config.yaml
n_kv_head: 2
norm: "rmsnorm"
attn_scale: 0.125
init_std_qkv: 0.0433
init_std_up: 0.0433
weight_decay: 0.04
schedule: "wsd"
decay_fraction: 0.881
batch_tokens: 65536
Each number is 128 + 32 x the weight over its row's rms, rounded and kept within 0 to 255. Layers, rows and columns count from 0. Numbers have three digits each. The size before them is the row's rms in percent of the matrix's.

# q: layer 3 attention query, 128x128, rms 0.168, rows 38-63, columns 0-127
# k: layer 3 attention key, 128x128, rms 0.183, rows 38-63, columns 0-127
# v: layer 3 attention value, 128x128, rms 0.189, rows 0-26, columns 0-127
# o: layer 3 attention output (transposed), 128x128, rms 0.171, rows 0-25, columns 0-127
q38 122:171196114081118082081161103152098147178067119182166086141066104119139123127126133131160126068072108141141065116159118102095158109103113073141130097136100145129088141133191110101110118106121035160175144118115076047132146172122157131149115162089161147180112115123102144111101154117082132169187129112158131148159164143177125113134115089152125162155122156158169135081118128106094098166075
k38 127:125122127134180120131137161111067041145129067159091144145113150122146103140144165080089137089157129134122142167150117135086136084113142120098081100145141172169187173136148175076138120126161067145117128078117082200122106188122072121177140095103143138107128109141125179142091191105147085168163102129133131136174148133120084170144150121068167129187104186166116131123113104136082145131048
q39 131:122137151046147117167119057152132117121074109102146105111161178124144173151121108102138131146169087109065110129145112131113182147164098142172121150097111148123131159178116151075067113168070144151099136166065106097158126149094131165134114179154100168099150176091134167192094107174092122121138077137177069100085147150140159116129130148082109154116176073136153144156113142159094155074062
k39 136:160135141122111106107153081145113158121142147109177181152156195088193097102173142064107134185104094114082163116149127200142160080085126150163176152094140117136137149152149149123252121096160110119152137179088089140149111111150104038153100095132130103138137136110142117155165103159082124089132152145100133095110163087145130138142124103135196079118087127156138091084141135133124135164079
q40 114:151142092113133067086098128106142082106066096130111135194109148104169103125117112164153083076138099109158135076158206156112113111087121101142124117098151157147126125110115098167136175111115147157160144117163129107171222124109116194133130134121202114072103111167159111069062122132111146136116162091117166106103181117093143168105144084099162149163127143067080136088132172167122112157182
k40 116:092180065177164141084115121168139112127118044083061130150150168149099117163127128111137092095142160155167101146116075173073150074208161187148124118133152117130113159134134098066099097127083097067096133076124114132097105144081110108194178148113148086108090094101147102148116125076165188125165158127083124144090091141131098117120143145149125138126158149071077132170138116113135131138106
q41 129:137124107178144134110111099129128132118145124170142130149147119169117148121179163092163139149107126148149076132121101144153128142161147188141148075127181111100123093100169122135165148167169108178082142087099101049167109101124126155103165138098094058087146126130131125155121203112117099116160045106192149207098112194131111094075089083160128070097145128134085108155151172148172084132078
k41 131:119158112112139150089120156142108148092112087157143113096124103177124132110138143089020145150099126143142195173088095137104114141057182104095111137093095097106157087121149117121161127076115171087130149079155116136135072179131124078140021153110155160126059114149141197125149120132146156073115128133162127128098164157164158137140089050164131163152119114137154144142104107154164162109165
q42 121:099109136104141112070062129125123164165133077105159153117184152133035118158188148111099108154125084107149145136119108122120146163144104128140094114112124137092082138125079145200176157129104087120124114130204180139103133152129134172112167124169125139146159165142165107156089169109202193091135115148110224110169168166121147119105100159120096125123121095152120137108112119208195106123122
k42 130:134152149164095115045217110150206207118152112093135161092119209133135080099111120151125124092113126107117171104164133076143101152118107146163143142163111111145140135111167067098125142139132129088133144094120088165104126156184171170092110068145112143135054130208110125111120081085169153093161078125074088149148093137096168088138119117114131148112130154142095134149124080140153124115157
q43 121:091154156098125154118189107173154126158146112111153107078114134082106191080180128127178169088207110126157147108144126110112167146127124054068089144153137099172097181188134136089102107130113104087112081093131124134095113110151131096158111099162122044125125201078167141087129117085129107140083118105157135163140111145110106036124119161099114121116072136129131111158166135121151083165104
k43 123:164116205093107146167109145150142067149125118121101094126144144159176107106038161154146122123099083171135173125192149120118091130126166107142117196173150114096120084148091148184148091085138096095140101100108076125120187094167161136130094126119091144133131122129151103146093072111108102093119139126112089141173113162109098161152143112177136061163167096211079140096110132126098167080079
q44 129:129059087121157126176176154138128132168140131124108183124107123161130119148135145112103086140173190151081196095135103083111137116155121129121149109109129143150114152135138075151185038112114107090151144077129179139136107087162075111134114118131124196148179147154116117162062081119100116117133103142108101150130146079167102159157172108158043201112122138181195102139092171147122108117089
k44 132:120102105108135093164093080177108114182131164109158176090088183095182126148144104170061147109095126163133101112120126130145095147161067105170099131178173099107190137198165128108130117130122120122131190142150155111080141118106134151095138105086148123126135116164157106074137174125141078085107128136194136145077132167108169114151117222150147170097113119188193126119170091130079123108148
q45 119:151109099097132152136176139134147136125135131088107113139078142076084163135157195122136093140144185113100108186133090159157213114161131139129141161107101111137183121150116124161151135128110123143121197125117090079153097097130163137161146120151080109171104095094127115132157149157146139100077170125129199128120130141152120108136053086102105133207112110142042159127057215105103089079117
k45 125:128113193105107083158140155119104186125113224160127095133098128068133171118148162110123107093116137148162150122165122118131215113058127189124050158159101126168142169111157134098123131125123143117091086092100098088069121164172119127071098067127126125143102078147159104155142127130158154154149105187135169085124165158113117122156138125105119063081142075109120166140131077087131090161145
q46 104:172082134136161125117114170128142127145114136172122108130137119083090094173138124139180167138125159132180142118170109107159127081139067112125096118196037115105151147144153124100129126121150160189103189190120127161170073127125144170132074141143152103116145152155106079180103118165117142135161143078206087149136089103171169180163183127120082121172117154132068088139080129108148177146165
k46 110:096104121144094089113144155085115130137104126095140134157121133171121142143088067147109061134068071102110066189076144095122212121186109108134090096151064166100089158133104173094152102117139130145135124141063105140120151136128070101174116126140123176155118096062129129053150124104133140130165103131086131158148152178099147163140091166058109121114106063142173160161113126138096100158150
q47 128:122087136117144131082140132114142170150186160123116114121077199132132126176135134137143123170189184107126119148118135048179131039133178113184114122145149124182162199105059072175105089078121104154135146163179151140131166144106103111123128145139139178155174140108127146105167154125130114137155134130166122146128138178161207143143086102104126114051176191149125150135096153126120138157131
k47 137:072058142145133121119165134128142177114118211203138145125116194109101161156085136130106129124133096126158157090105127129138175103162143122148129155173150177118182118156141142135177152074139132077133170145101130123143140125057139107144170133136186151094198123158135196108105192072124131177118099076107120092123117162098148154134095126081109194112111055137113127167151180103127100103128
q48 128:049068120118136129067126144118127129069171154164135119089098127137173122139155106098146091078104082080163141155146076151135073142114143104075120209099135147082107149177096150059116131183156137211155148109156127190135123097112137171122155172150086092078101136077164104105140154111091146097151113157115161129122119095102166108133116126100094158131126074106086153147113146106189107110095
k48 129:145172198059071120073114170186132135114184127119134124047116158152073101153078149092130121103104090094101114124163102147122120183093165107109104148131105094095110102130107116133150140126100175131107135163114123110112105160120144117159177164131095142118100136173183137104123085122093179080114083153127097226074160082148090111110125096081141119108163115100138100157120174047097123120113
q49 126:123093140119064139102100100117140117147082169145099093102146128107136142116093116159099107145092160094148105117122039133138146108134114151127142126102130127141143149067142122112142225139146146107092153122181100123106156098105122150191118139155179133126118119163112088209135105181082114105132179103123170102177105121069147114063146076143071039119098139125126153153115104167124042089079
k49 131:125153175113114130150092033133138101115124115169168129099083128082122089130183137175133116124128130155118077185133111146162161155101143160078119101119143140107138121124127149091137196139117173089106099053180146132182139143164183106174160123128136095177155128081129101108147137139172197132135068092171069147179129100104143153161162070114123126135108144054138148162124137160081109137196
q50 131:175098132095132189158152140129143154117160141130113085152152075128073044111127114162122189108165063115142139100115127122109111137115141185178144131080113139086139183109152150105136090109144125108138168126135170101104063143123139129184146161107115115143109148151211144196176110111082131159135134059090110114123122106156171097174093150079087088119100150111096189123146133149035148128147
k50 135:100096138150119092177162142118136171179078143123099098142181103083178135148149131130154112082083123122088126169151187144165168096083135118091100096112133073156093082137122159171118098087135089142133162154157192157086115143169089136124182145141177110085185177132148180121171119159128186129105066144111091131153146151185164122147122123102152106155174160152148083157171121216136150148117
q51 119:105134096091116195096153123143135076103120115115133040129103060100225134112157090195124149126155156138074073110107117078100130096133078145138143127164113136101115157206119125165179095122120141091107123107091173145097106113158119086125122104082124106065073098163154098113122147128188119152135160070119152144131153075165165117161145099124131106079163129139117129125120176061161115105108
k51 121:145100169125156118129133131055204128162126043114089098183112084137160161181129121099162126107129140126134089114171140083100113125113150139071123149139143120101133107162124165054146111131168118110170123120153133057102132107126162130115109172137172101116115158135077129129116095163111137143107095127169144077000166148106133176127130158123130079156154127156130131129154130131075099155133
q52 125:132116153142121145159188109125120124031178154137125078118143111131117105133159126090143131080131159167135127198179145082123132113172136133084115181137155088108158148118113141157139052154127118128158129144137143124120193124105118104129114160103122106184113128135148107090150143137128113101033121072122161094164108083176130057183122156187162128143153159159136194145159084138182062171097
k52 122:154121201131135111116136152134185109147083167149124119090117093152102149108128122113133073052114116137151134147132094120125100127128114129132109151124100078105131153161148098197087153126173121142124143118131118051099113132143109182157168093157153109112170088124088125154183094172143019065063165094098143111185174144174111096127136094139082135122188080154053136140156117091124123093129
q53 111:148109126116093126162163101182153111142111115093084104114186077155126125149105200151125126121131148142106169156155079131184125155172130101144161089127119214098132173136115179177142116163125111078140163127199054156133109085118089128096096204116113062140099113096146140135162138148138175127163125126160112193081172124100128143138122148120097128060171114127089108122091121100195129145183
k53 116:092086134123148088107113069148186182113137118120135145130159156119112193142124114072091097123112134121106123195159138080150099120083124140087101156084047179093175160116149136107142164100179132145143098104136163146095097045113152094128135110112130171126123171225157172105169124160105135144150129149133139131165099156206109118109128194126084109153138090104115140097108132162066164129172
q54 133:116138166079117132098143096065088138126139080159104164162068115120098117072102106155136111162148120140109143104116066149111073084088173125081131139151125151143136117134126075128126104113114121172108043129141174153079218149111088144163140147137108108102197144141103104076111121120108176145151060132096140176086139127159158111105129140179055177111165154127059126145146118116157133183093
k54 137:198137167153152105091148173164203121126132040181138167116204125090135116183098120174079153158136108146146115163114097184121130114150146128121177114128147154160129035085130135133170139126144116164099148135108174114096169151099136137189142116130167092121147129162170118089079136070116129078105141137171141171162151146076141161117082176113132169151132085151174138153130114089173150125135
q55 129:115060113120052100122092097164107095126095065126132144069109147082116148173185087122151106155077132142169168114101201124136163152125111178135172100099090127124113144160159126113132119072123106073112083139144115104153147116156102149162173154135116100185118097151146122032116120095125105072142102175112153163144122155066135095123114104116123144131130112115123100147051086113060071145091
k55 135:068204186117139147173108072133155077164116117120111140146092172163114125150088151182086154056111127104127139210161082094077146081105130116198136126126165167112154126131127098153096148078158170122130084129131112158134132147202129142129095068106107131176100167134126114193120140110150140108155129182124131107079125161091141077122119182073136162122143087097132111125109074148164120153116
q56 125:132043106119124132103113135141123088139148165108110104159146142220075088119186134074165092118162161116124099123171166175095096144138123114126149115138144115079148139142117193132105149141103143144150177101155209092113175169178135042180105125089184142122114219160106105118125109139114117129141138167072095178145109175120171155121134149143156110198094127131131121161151118156163117137129
k56 136:148126177180135161140109103115129134188061153161119119137101125073100127118115127120131113121112180157111125108079149153112059130097127097087165106133111108091121194158134111159091097148141164130142154129103121155146121140090115090150179140069158150104120086066123099167073123139164183038165138074078142170113118098106168095105080158119097091156098189153171140171112118118150132135218
q57 125:146137108098056051178165118140146153099087108138139094141114123106111089153121139168106178105165131123118133065125128129085123123148158117108119070095090140081128195101117202145155192082085100175170092154114142153157140139134087142088162123157147192136071177098079154121105134114147118126123168136137149209083108111140145054116163103111150104114155125094122118146129087089144169185094
k57 126:090153129141145100176115175120186089141140080094084119160101140103096100165085118135148177138167167142088100144166128138168144116150130140078214136057054073151102125162091070113182183088175111148171052134125081113129085108108094121153115132089125146141129123185131119077097171169109116134140110092080125107170108081083129147143143130113115150135171092168119106136174162156133120120141
q58 128:147087110124121146150118139124156160183193123113149136097096091106111206172195144154126140152071134159194089160119190132145131136126094134137115120133148096163121114187102124121109097129106152149130130114135088095168164115154160057133146158159105116094137078124088178087132151161142105155150145107134082096130148169102161148076142138116095101073106067099189143127122170061170174115039
k58 125:167108180147147185123161119115097097156203119172144126112123157154135192067103107113066152141122087128114117065138128100124150115057130102157081141142122129109096161066106114148115111110106172077135095212153111168181138139119107115173089136098107168166135108149135124160069153107109078185127066162128129097054101124127130160096157100094098113131074092173114109089125151114122155104166
q59 126:110191123151050067163149060137153117141092137150077124135120044105139143119094152105134077122111126077193097069135107130085183090128132138156100147137148091073102104133062120149099096123158142166160145071140129112123116111061145076150132180166132107167132103156126126187135150119122147096128150099141100141162135115145151066078135137118123124119092152162115145112095180194195090130129
k59 141:135180086180150043129141153108115123100127110099155054053116122138125099103113120124136149134118168167089131116093098137121146093078165150135112146112103168115190124091146122086137092157117142094146119077128090065124113117186183149204245112105096151144148147146182126119126144106139102076111111151155110106145135122117165169153164137081088094125111132067102120111098129202114123139126
q60 125:153142110144130038144112098198135143099142115134075166138133095143156161066103163164111049131153159142099152145123154127132179093130160152120127134118122134086099134124119148127118125095098110111115090183147138098184122111174184100146161110080118137064139087162190149148107113098146155126133140157156106078047120140072184095156159095126112126174095123136175150175122071111122116210083
k60 124:128153060117170123131125114130142044152159121091121118130186148108123207157092110176149145144127170106135177143129128108097106164098125082154113184127121085125127106124178090145136103115129129146230132061137100071197113142157110119194205103098140127122141115088134089142149092166128114132149140181099190094051122176134117115118172133107146174120156125105171150127129109172151109115126
q61 136:090142106155143154169097098126157083192088121109205161107086099149102175113107081076100179156131133153086110163133125123104163128103107079104162123123092139115141073091072120151158145117133119168106125165104173132135166208117081140121151123138115093143167117135100142088122109122118192124158106142118059094105164098108110047168125104179101040126124137196090123116143098076134118143146
k61 137:197135102178090155159103141066151107076149133138164148192114135095111183134106142070166171148091106152187158146055104115145092104200117060130118118130105131151163106100134164093154135148124091162104093169136151130120159138208121127119095097106126114176118132187161096137093101171138078106126160088105069125092165130104155106134053098071094129144127099079136120138140150151120143149106
q62 138:194128134102131172153151099174108134094126143106172050124085149181123109100152166152123119095159101104120133123151117123161154146178121139116149131149110123185191128074089086126160103119123105130188070121149116131131128152110162156131133102118209115041104093052107078114145126099142146133176092155101084172087130090119127127085086123172165094092103111112191080106126164175122124071112
k62 142:206134131172184142124123110079116165097137073147120185151138177119173152125137131072109134110163123134147105069103176145102180140204191121095125136125135098144139125096131133178064142074131160106194132126181139120105109123077216080159108133139099185094120119110121153135088149196132205095132114113125136142153156127089112152157153152122112114109146119088132114118150100137107114086059
q63 135:136106131158135180112102114153122147122153159123099104131095138151173118120123123113124101099184111150085161156090071121119193133148137105096109102123162125120122168175130093129117206076138114124169147128105134111118132074113103131111214198139149076176097161170156154113159085139117102119208145137185124062152076109152131142065149139100090136183072074165096132134165118106144195175118
k63 139:154061118108123094085115136168077096150153124114106070107072155119189144143120135109153170091104122169128149152077136126086072132143135139154121118116181138119093126108089134092162172124141133126108098165132149156158093097115135133122165154157128146123166121136171125121167079162113224084194130138100130143180133173108016121159150113073146144102114094167170154152129159128139097098214
v0 099:120116095147142175117155114108116090181167158149168116045119081091100159124206141161146104118078136124149099177199082150126069115131151115193082077132101080095214123127109132166149157117132082162110144073149152144153181186097153153082159171091112135135118126089182128134142104126122141178164099125115115079125118102120112181119124141150163154132130127175138128130091115172160146100077
o0 096:195176187109105126138172158111151100093137116112114119174103143127178130198106127110140165155149108163072119153115157092113179119118132137120124061184080163147142133136034204148207141137149107134131156168111119144139140140143085163096153124187168139105158134103108150171150101141120109163111171135099087177121147129197181126171132124111075117083093119130128101091142127174063112144148
v1 093:145115156139064113093152094067108134176141112125172065181089112112105110159134159103115106114082099130135077145128082142098123155176135132117139076133122109123135152234188128097140098119132146160133081116171109186106108130176177141091156153122142119086115137112127084145148131113146087145124208196178125133105174148164117099172154138111200189120152126109105129121182196119140154101138
o1 092:077155106161150132104152163162139108112159135091116115151119112137112148148091128132113135138130137123135108187175224126181129141114113095172093127116146091141126109128090118168040151133065171141174154124087081170172184166129165194074113111146127169118102139155077096077132105173116112135146051091091166163146150105063103131123153125107120087097133152109086109111144100100138133213160
v2 093:130125159180092134083113164117123138117129134121049150164139141070090112114134110151164117134088081124094075132140075093153107114083168141151124118174095119133146157119112082102096142112146189147100132093151121112154137059033114078106196141122140090092143115089139184130061109155108162132082166158123108130147112184153102091135102120096067141150119106164195108063108087112120118169087
o2 096:127126114144097125183120062206114113133153142190148098119131107132131143138126146097140171135156170108088161078135167087141123154085112108044074106122148126127096019059153096106133144149142144172133136113141075169145099135193109158176165129141164138153120133158131119135142109139158126084081160107189105166149130149149073125113107191156165151147116077117078060114154106122100118120160
v3 096:107081122148109142115108188083119131127115148152138186164118130129115111113137126115086159147136097151111131128141065139087117204174036120142090180062125126115090155164148114158136118161144109148124135114103095136130174183132136125101107092186187151110086137079121166165191105116143149134164159144084040055159105072184135103136165123166094088135132162169140105133087140118143114172160
o3 098:102090155172104157088126079132134104114188092129115188149132102166160110096082117125184144104103096104126075042060166132125133143079131143107152141158125105146105155148095079135141103122103110092186112139147144124130178157088143103155121152140049106122086086166112113125145148145061122138120095071112123172079118059153185106158062104084106113126168110158090122141082129082095124096145
v4 097:120137148107088144161103095138087144156143113108125169191172175119077117109112102067124135137096122128068111164103161123159104107153178141176128124121134063131081119156147132104105131129131164159107157199147195173156110105139137148121118074071088194100162161167136206085085141137169073175121069115155168092153130151120145161139134158130124066130140092134085114175093143163132161187132
o4 097:150132131105139159125156128066169148113110147131157093086094124156135166103148093141113089132088181072153124179099126138125158078112147132086111174188148121141063088167146134142174182172164139124126201121173130119085098133156123125130159166093132114137112132134098194107100152102080099119155122064121161108130144077154062085116125094129223141101076123115125131163160120150199127185166
v5 096:122161117145130128127175153177143064178156137133090090130134135106122156161083119122081108165090152171132117095104102066099160112170136099144087173102052131114074124145170061171102119080131155064125173092090165108134106136113132066063105123167146136132134141177096115146101064127115095158165066126150115148185135188114145148149134117092074168089087119071126114111146146122125158155088
o5 099:141091127200105113119109120128116138181127130043208125093108166125152130155104149111134170127090146127101146086123103106125067128086168123137149127078178226140121096188134148095162059138100175137124132131091132134075165144180104110136109111153153176129117103107142132083184117078115116177136109137115131093187107096177157129125153191116182180159146130148082132137090114140144175161143
v6 095:131105098059124121096132141135083171080150104175122170166147144146113162134126185117211129130111130152136095146138109157155118136089085098123111153177135102171118087162164137110087126190132112048118129132124096126131138118144136094078121111115093116091165126078105166111130103183193163169184099149133166042070171096080127118171134122136059141140135093160073102120153145166100087131090
o6 098:120092114129082149151159069107146103112104205168118128090117157136152088189180127132103090146153105170145115107133123135129090147182060180096151142122166120094153161142128106137168176092114091177141137136153123206120162162146147092137093145134122123163113071106107097074096130093087156101101140150091121201122129117167135100143154116097189130069149162130097118168151089148077065193094
v7 104:081070169137099120139159129077120110099132146115139141108139114076130126131123117138127093133047071132151113164135085155146145092150079160158158119087116118131074104153096142156086134107131100103142128217118150126086057145103201141111080177064148123171133053181134115133138192131151180128096163065113100105170080117124102089175176137138117166141162140173098133103148160131166114143144
o7 104:110118114117140133117144134140158068106150158137141170108166115059131149125115159128153115075157176175091154142158129134149112120117087120078082144161078137108109110146117139116099091123134162044118144093190127113133211158149178144124142077151105122051104204133162152177076113086103074196162085144112099177124188138110127125090103076099141115159120144166106114118146166161120085113079
v8 096:139172149218088139124143151158145089146141141092096168056143152170151179177135101133114102183099129140072101133132071153192124129069136154088130081116158164146183084099113105157136121148159168117143130094115118155171034117112105138121137169117135167124151143054107119116115214123126152134131160158121172070146107110085119121139114135120160110123089137141100182125173132110105124061098
o8 098:177211139152133108184178172091125096105091097184095103138128157120088128147182123174150172157144156117125132085137181125134175154081154080104085102095117184125178167162139086155140098150154139128120148143112135143174146139173132121156168132095123094083125159140191103136115066115173170122105151154148089128183145080163067135087213134155142147100111178152152118096142140095098105109136
v9 103:105097089150090104103131144213135160143144102154119144212095144178140108147074047123204066136140149138177175118157113094135194163115182155138133071101135147152149151118098137145109097139118098154149147123110127137164142114169150096062124120147112162189109117097109114151151079145122126178105123180143121116119156129080150121133122102089143125159115128163045085068100113141189112145095
o9 103:133139108106139108172118107121106093125153142147083123188113110161105156116159160147087149113120166106087087113102194160148118150160164148104117141134092168126156082136157107097149127114104140154092125035083178156105117128045118089125127192219106126101127062097142163104174094137150142174133115146129126118090191173119177133172145087094174124124088095128134138186122107142112119203083
v10 093:113120117118069148146166107116136119195154105130103074095178143117105121131109137132174098152138118128158155128119086093129189147128117140115120128123123098131087204107151143113086162084154080073095085171111070138103130191161138136109144134147131128120132073169116113110166178122123058191132135113102126128102118121079055098066141149153132103085161180066171089132120126210122129101205
o10 096:122104115116146116109087112076140069146132119145134110115087122171130115096144107141112073129114120170090071175141094131135093110110096177139147183160112130096143074200116155124080061129080150170098150155148127157167091089083147112089143166105112123116139189126090127205173150084139085133042066147155132128159160104114198119127148066132084133138193103150142124092142106103132142096157
v11 104:161132103144107139113103133140161126121062129134121099112163105146146124126192149125128131128127116140104105105179157068100138146139177120141149108054148169151180124167129045124108118126189127148066149108140175114087122129125149101140175095114198165142160088120094121118122144103057221172173126131149192115173133175174108173101078108118114175151171077134108159086161089084124095140122
o11 103:137181166189152114045112151097112157075121115076193135117127109102106180174145108058139174074147105095132088094122163117125145101145140098085122120123145120082141136137131138106172147117098214195129126064138115150098117132101119092113136115111135111115177136147160134153098103172094108115120147120155051129169141116162130136158136238183122096145120134193154090125146097103152138147118
v12 101:097144118116153113105078187138126121167108178108174145108104085114154081156110148090155061109158102109096095143115094085131102072104142123174138118124148134127144109107104113190074117145104149132114119119120144084099074096116119139186187079119125155109127213093131135115094112118127160143065210121128140114208182126165151192083133120098078130142142120117135106080170170121081097178164
o12 102:108175141160099142153107113143109135139135098161135171086112113083153162130168100141136178143150105146146077142113099084161191152084142125119131154167147163066073099089148097086166154133113096141106112111113126104154135206174120142093130101134174110107162118151143096145078120102192143146185105089176059043120127172129095144178125164117156080086182068135084105185090139136147138121139
v13 103:109105160143103109123149095120170088137126141174162157142093141088115118085111151139132143158112132106162136126174101149188190168114106140104143151157136050129165161088054196144112097141049094128166146132177143164104112133144098155142098186134172127127142153143130107057147154130113099099165089103101158176126072118130092144150141126172089182128136087174106113211068116155076157105158
o13 095:128135071112112126131143113121189178133171093071103141176142108147170129137182137099115113135088165177067179119196134151078154172136081100148117122159108076149158118156101110161138152174157156090068098128069094129149170060104154064154131121093142127140075106134125147155098161092164125093089149121134122089146186125102189120115133080139168129124182075147167152112183138120156140126164
v14 101:118126130173113127212178120099096148113104101116133149147111107112151127174121139083181106083181133130093100127156082186163097115147157143118115203078109117130120090105128099095134133104077157130089176093207117155105151134122082165044095127141114071139128166140065094111158078165094131138149186116142089167079134154092113128171117126119114119135148115121109166090201092108077137108089
o14 101:163124090147091105148146096139121190097115127161152143136111120181145170167135176120138073191130173167139119144165166153136168115096166150107105121166135177163155108111124220151102181080100118078121103098092156129163126118131178137157088108097116129176122149131216050117127139181138127065146142115142110186125057136149136112128115117133158109146183131095175115120058156149091114166125
v15 106:071152158132095113102157105122125111114123144124102064157164147096091087131086140199079139090158107108151160149166221141132116126173143173187162132132091087121192118113155074142124118151140167165148139122133128077154152119161109125098135145151169109093147075041105138132143108142088158173119130081197140129109173130073111139135167163124046142127091162124112080157160135148126129136064
o15 103:120154093155149222154096124141154134147136155128105122151104184119076174080154116120134132043113135152116119145128073115136155146145094073108109124107174131085090101123114170142145120128175099167122114131063134158112111152123101091175156085157118054149095107156130134146127181155084154167149106153068150209143144154185149132139101153142160094113148172138122155065082148104206146153165
v16 099:164098090131113102089144043153115084172165140133134112135127084104186092095106123129170088163161232133156096136116201114118160101098192084145142125071123102117123136121149157154080124133181176095111135100113123166095149079111127142178106088163155097175152099115105106072115102164151133114133153134152121090116140097149098079144136084084115129140149148156087116062113147068129091129077
o16 101:118104147071173102130103167173126105121124103135166189134087142132066163214147167087093131109102095133098113099209106142110119101165155116088164165095132195103133090123159117132183118153168119118112120152107145121079113148114071188157148085103076126122129062109090121152061126089151165172102113151138137149148157169100105104131138177104090080115117141107103170136106092126092127196164
v17 102:138166108104132098177152132095160184099155128157092109116158157113135142095141101092135119140193210106111106089188112039080081134148143164139131163117106065166126122094078139097064058097214160110158118146139148157173155105116117125124131155117097123118083146085162111087054121080114131137128137123155118149134164109136085169146167195152074099120119136158151158089125163123146138135134
o17 099:111111157117150137196099089152125118089125175081162126174150130156093126131144105155144142121059069200160124138097093177105166106140112069130155142131136118147136089112151123102186146117125129087109142153149151125186143106122112198111135175145168120174185146159100132137146135135112039090121128134165073104162107161156136130039170105118122125058106132103115117106029153167128134127156
v18 094:117142093115135096140104117107112090090108115195132117119160135137119137073036107041116146139041119134096102132146123147133142144129161185148124134146134121134167191158142177143147139145140144103133050138109125115056174122072162085125149109084132130195168163104127127163105111133135130163113103073077067134097072156159154124134129132158161073155181152097109052129114149112104147097112
o18 097:103131171097148146055067132147107171159173146126098124145116113148108124139131117142080182176141118186164173105133131069146113182135129097114133143146117099146131121183109157112119122091111099141163169133128091126141072070191103135102135086130014144153099111191090203126103153106111117174093133101146135118116161157128140131112119059068119148127099120111125089170096174115174063133137
v19 094:088151130065146128102181064117142140121136169127121103075139132141147123154184138109163152174122114130140166107112127141155133134116158198086150112140167123107087202120169133104169116161147147150161098114121179115178150051177144174074134124116134147101141196172138120160143154129137128137115064093130066111115134072131130195151069126111074156082204152141185110118120123068158138113131
o19 091:163133121169094108121081188079095164203152158155168182131125145170068128125102154129083157069161062138124170140122141152120125147113126105140095095118093070118133117090137133164079109128115109141102108140159133099066124188091151150104114124121159161122147157131142154121145134081135119102142129064094145102143109159197093141118183061129112098133076151138163094138160129175063151169216
v20 104:144131101094136130110213131113137097167067143121097169150090141092140140151141130126145122123073138130138170157178181237143108090135085151089074178160141100180103125154075157186073172147126113109174165113168103147140083145121095195128116164168148139139107094151223126171102134137137143173119136113126097105117086089125133106180143132122122131153170121098150163131124132108082173095137
o20 108:067086145120112129152136126154160122131124137124113130101219180148089156142140164137160092147099116133088107115120096145147125153142101169152125103209037110166138157150139206149109122096172141105094124151138106196108166113122138104147104092116080066109125140146104082157154080149176102110088149118138150107093118122099050089148164057125122086100140127223107157127108165136111156149123
v21 103:122042127150124118187157114147131123151112117118164165119129146153160105144097138155141151182100163105131146158133102177158068145123110124126082156103103085140124128147129169096160115113082112128144074210132133075131100139163124139080159163119059205166052083114099148137117127124167073145112116062186082128110053085130096134122128133104153151160151137167150162156076154142145111060122
o21 100:118126113081139129084168130109110088124120156175181132101116154180102128104105160169141102191130187137071108128088128135177148145120134120145062084115113116143125141165142124131156090152157148163102103089177120108133174062101147160079103146092131111122123137112109114177129192149084114154140143120099154105114105145074165154185061005134093111095110169135107097143093146191076105110135
v22 105:202118186134131141138119126133135061135155118152150149101094132124077110153179096114127127125176122168147169152162154145156140094184127121054103103112141107090136087051155156136138117128054143104089132075122085112163186149117197168148129166172126142150123134155155139107114097099169122183132073187167091116177066096182124118102121134081135099097127149107135127063124169134148166147170
o22 104:122132089122156132116192136094137148108146124174097130169104119149178097158169151118154109105086157159059149152097145148160084088119165087204159098104090120102126135160130152180167141145172107066176101150159142118080098117135100175140122176131101097134117150155060084149148168157172099116123071077151113069133149128132120102195160116082129148167150121155150113136096063137061168083108
v23 116:153096140082132126122122135159100160161144139143150119106088122166181091146159121116189152122089176152158152133146128116144134125105123124155141094045122171088086144127115142164099105159185178126019118134060130143088139095114109119163120116061151136147169118124078113133114149115115076175166147166144168158064076172137069062102125102155059127096140149130159140121133116146141177113067
o23 105:120154162197078143119187129131083144105167146152196198137109108170097128168123137132091129095151140087066124109130086092135139081159114132141176165135159118152090143192162073172158103066118164100148144177112074150145094139116115139119112111183104083125119109109138177168084142106138157182143120134102160068174126193152150100094112171169076102124133165072160151127116106101093119116135
v24 114:089110135124150087155150132063105115134115102129107112145135213119085160098075175109092121155177091056176103131088138144160138151167092133149099155171143120114128096112054202129130134105109126121170097101130110120167162154139137209105151152163110085141111117118147143146118137132137123082109134071146166139123130161128110149107154121073181107162225119168193146096074160182112144132165
o24 100:102145145078178098092146111122148181072138141126097150150136107089095118066184177137120083153127161156124179103120108130174114120141121158152154096199153134155106094113155153081090152102110100141105094162126172119086117122123133129079122147083178142137107166144108106189138177135137084131080146115161123167047136090077142155160204104131134167064083138098080151079093119073147094102144
v25 105:085086150062174093155164154115116110160154124080124198117128108129174132080174074112158117131188144149142087130159133099174095138089096127140134091142155156097147143158079145164173189145103174123153129126143133116156146159165092134144170107132087105078135094172107115134112129165096136146142092076140045135116157101174084164174131086188204163154113144116106148118151120114142174150196
o25 098:124159116065079142098094125099134156134138136167113142174150150215096135206112150103168118131085146074188142150132104134100149107076115120121142134121098049186156145174078138111134096092043155142106071120173139114111114105154124147170133129171161089106141131072164153097111135109156137133116137122068069104062095175071085114140118133084138112114134122167074153085114130134097137124135
v26 104:118121162167157143113125166142109152166167141190135090092134078136164106108051106123117129138110158095183083139094103150144084093119193145103139078166117208145141070151103105169186117129090144120132147115210122165123153125107140178120201127160154128111092147117148164142147131092066137117156102147083199123165121156184109186166154146117095145115102144080156111119150113068137116155100